Each number is 128 + 32 x the weight over the matrix's rms, rounded and kept within 0 to 255. Layers, rows and columns count from 0. Numbers have three digits each.

# layer 2 attention query, 64x64, rms 0.115, rows 0-42, columns 0-63
114061098119102150124131152130119120152165132127120156123103133142087102128117132113165152119137126124132150117120123092138124121162129124164143154090140131110149129141145093179170111128087159
157109201053119081117149119139081166114115143111132118128117131163140146161101156193111143094111145152129127150096136144129185144066115190110148148102141177142119117202155124137135073163112123
100071092149131164148186163177137109185153170114180130149109121152070181100034156165039168160116198106182163147110056114039099112025083144121115105170149129154187127135160110172162081180033083
115100062140173183133231230181146128224188146104226156167128089190029161135042207154048183223110171098244143150064006090036031072119105087077103101129133176111189144097104113213196076205027035
131119085137146140147098128120156113117135145127144117155123150105159099150106124143148131113117122102095065108130123125077133106067107148126114102112108119129119136131119085106157153093171119
130149125110144073135113125089106130120120112146119091085143112058157111150173104091167141092120130167138124110128172115150114191144157093147142151187103102114072144156144132060114144075143133
167127132120109154111137163110089165106126095122106129149132159109156148165135081143160142090137149153120119130160148155172137153146142151133112129146150174116150098149133107098108153090155129
117120108111112146127149118158165118138128134139148154141137137151114112079087161117050151161125124137150145129161111136078135116123131066134133107171139134136107140116153129129150102192049131
159146189062100096098128086083072133109105098143153129130111170099139111134066098072079162125165168146100167130188143151100174099110112167137142083136141151124150154160134178110091142191053150
118138157150171152170126112121121138158152142148198128152128081146097177127136124119137048159143108109080119163143174143155093166132206139078118159156169171092115118075098101120160134101144107
076111126118146181133165101157117139122141146127095131100142109129149089144083101055123136116113099127103154080191105061113146134145115130137146133147124175183102211162115088135118110137151102
110098138119088123113083147090122135170118129139099108110119167147174118098063064125093160171153176142150152107171122148146165111080135148151155077123131155172140139082120144147078138158084147
142129128158145132108082136101142058148119144121152110112142132133137089157118152122106143157118138125176122086162131158177140125163155096133110073167148143122105115138105133095172142107159166
121160128119163134119146156090137159110154113142126115115184144138124140140093114129135113109094162158104132093174101153108105101125143118123110135164113090165142164127117143122108172178118170
142158136100074191093174085149127079162127119102188096097178153110140132149115088100109112135126177166121116096113146109040156085169100110138115136132160101136118120130074203161107114153141108
130151116141114060097109124166098131136131134190168106152117099144155163171139137140157154076083090155112147077135157085104103120175156120089066123137123078151117123122096099148155118141101089
097128112137145057191108129077136138145122193117187173159101080120110124098170166116154068114109135137208114143141142196176106179159132132096101162101171118083091144146131136099132140106176100
194140095113143116111154138130125134099120094154118155087094140122182113106132128222140113122121153106173129086154128144130147096136111122153193152152147115182096097134110110148197150152101108
132125161118091094113125137121140015145104171117152193140113100139147110086096152114130081114172111124162127094127083132132128184087127134109086139099143155152117154144203160126159096170141135
099103138130070099106120126163112178144075117142163108176147120136141142049097116064097137167127124132103139126137114151118095153107139121131086166148207124168117110115160145098155160103112138
147089110122121085134139161142176179105166158103107121139150103145137080136120128134142130107113138116110112147131133186146104158077109174144153178176051175150105129171127070113144143140124108
138172143131110108118113127138110144086100081108111130113138182145134140088092090146096184126155168143060201135141097101144175110069066132129162115147147145131145111137099130103138105182092173
120121130103139137109150128168091162053116097146124108090084208106061170125097121152128145115146147150082180122112140129084094074160121138143103138165114193136142144127110137124060154151094108
130099105184080144122117167144106141111080190087172144120147156125166121060075136121101107118136152174147139093108095020102140133156097099077071082148162113120120144078106158116111129154115147
132118086129106098149116130102170189157116117135128133139119080152151116107145145050142051213126097087150117125089128129150127148089115155104157115105119133159109121166154115149148133076165157
124155149102085112098096100118163104150152110165125124132152121140139104111115158096168090176090152115129134097101105164167142128140109113145138124119125097159092119099156116145139155159134110
122148120108114118073149142222104102133118165160141118089150126087137122142102129112154145133106123099199126112109166112103095156177131134132057144114116097108126092115120145163125103115176123
165089114179110160089122123150095127128120132162128146186124158124121106158150180166160063121124132098142076102123141072167122121119083117093118131156091122124165106132092174152157134160143202
117153116133134144131119152133175148130128083080101106115160138129129115136119102120109165126159123126124110177101110116085160136120094154160182166148101124140120154093122173131085103178092087
131115169093137083116090143077160123075156136110103095171109065145152114108124144165150146111147119120142115160124116148144110131089115173124103122148191129105190174122142101098189164095118106
135144131077158099124118147086136135107108163123105084095120085191124130165153137123107093077082111146152156171108160137164064176153106144127070173145153144079157134109150112084122143154106106
148089142138135142158147141196093192143132110085103143134048144146147107048136057120098177087103084156143114094130168061110112129122168187058148111099129157156150165175108095139164109127125130
138126113048138121230140074155074129132101115088135112133149166108104112191114071118105125082110035149164105107088161175161181129158143147159116116114141186099117136148107121080118118114151084
139109061073165153174206143161136175121167151081153081194176177142060067171070119109021185048123159134196151120072103108059152173100108083130111154197085183053165123123058104154108088178080053
132153094106171142110152136154166148115120117134142116151103152126120116123108138152126150073113166121130130117100133137106140128126125122120142128119088135104146136159092126144114136134077079
111089196119071114115030090113097082075038114120139112041071079131206190102178066142213080119106064151091112104181202130227146077167181166176160102085193076138061113133186168114129171080172219
094079159189164161108075144132132124111115112130148161093143093123148147118119151143130078151121118157135140124148122119138085129092145136152139123126169070163094099092117133141124073144166171
167130169078080088126060111116082103107080098146110120081086125144168127172164115122195106114115035148091083156162149147156144080146139141140142135062147191122092144087190129084107192055149199
132151227149047133060029066122081098080028065139125107046081181093225207082157057109212118078174089132076160130203192126201152077131157181179174137034177082179068096127182169103139193081144227
157135001138212153167255209160199171185255165121122109223133148153014004169040242136018197124088230085208094116039063115004101173075111043048145155219034227016232139172022086224100068240091000
124133163130168121132115115099156093112114161153116122143103094180089097139076164117136134128088118120108105092140122096112114114078143072183142163139054134091072106143097141140148144166137086
144099139133123098096134125164131170116152152179097168144125159096123103107175122123116088110119165122064127117049082106092140182129124130101165154105096119109126136120104117126095093146159189
103190092093148053106130124125091080117146121118109129103130113157155107122115153187049117133076122121144087079126123140148130112154156157096153131137106111188167146123141103158128124171151123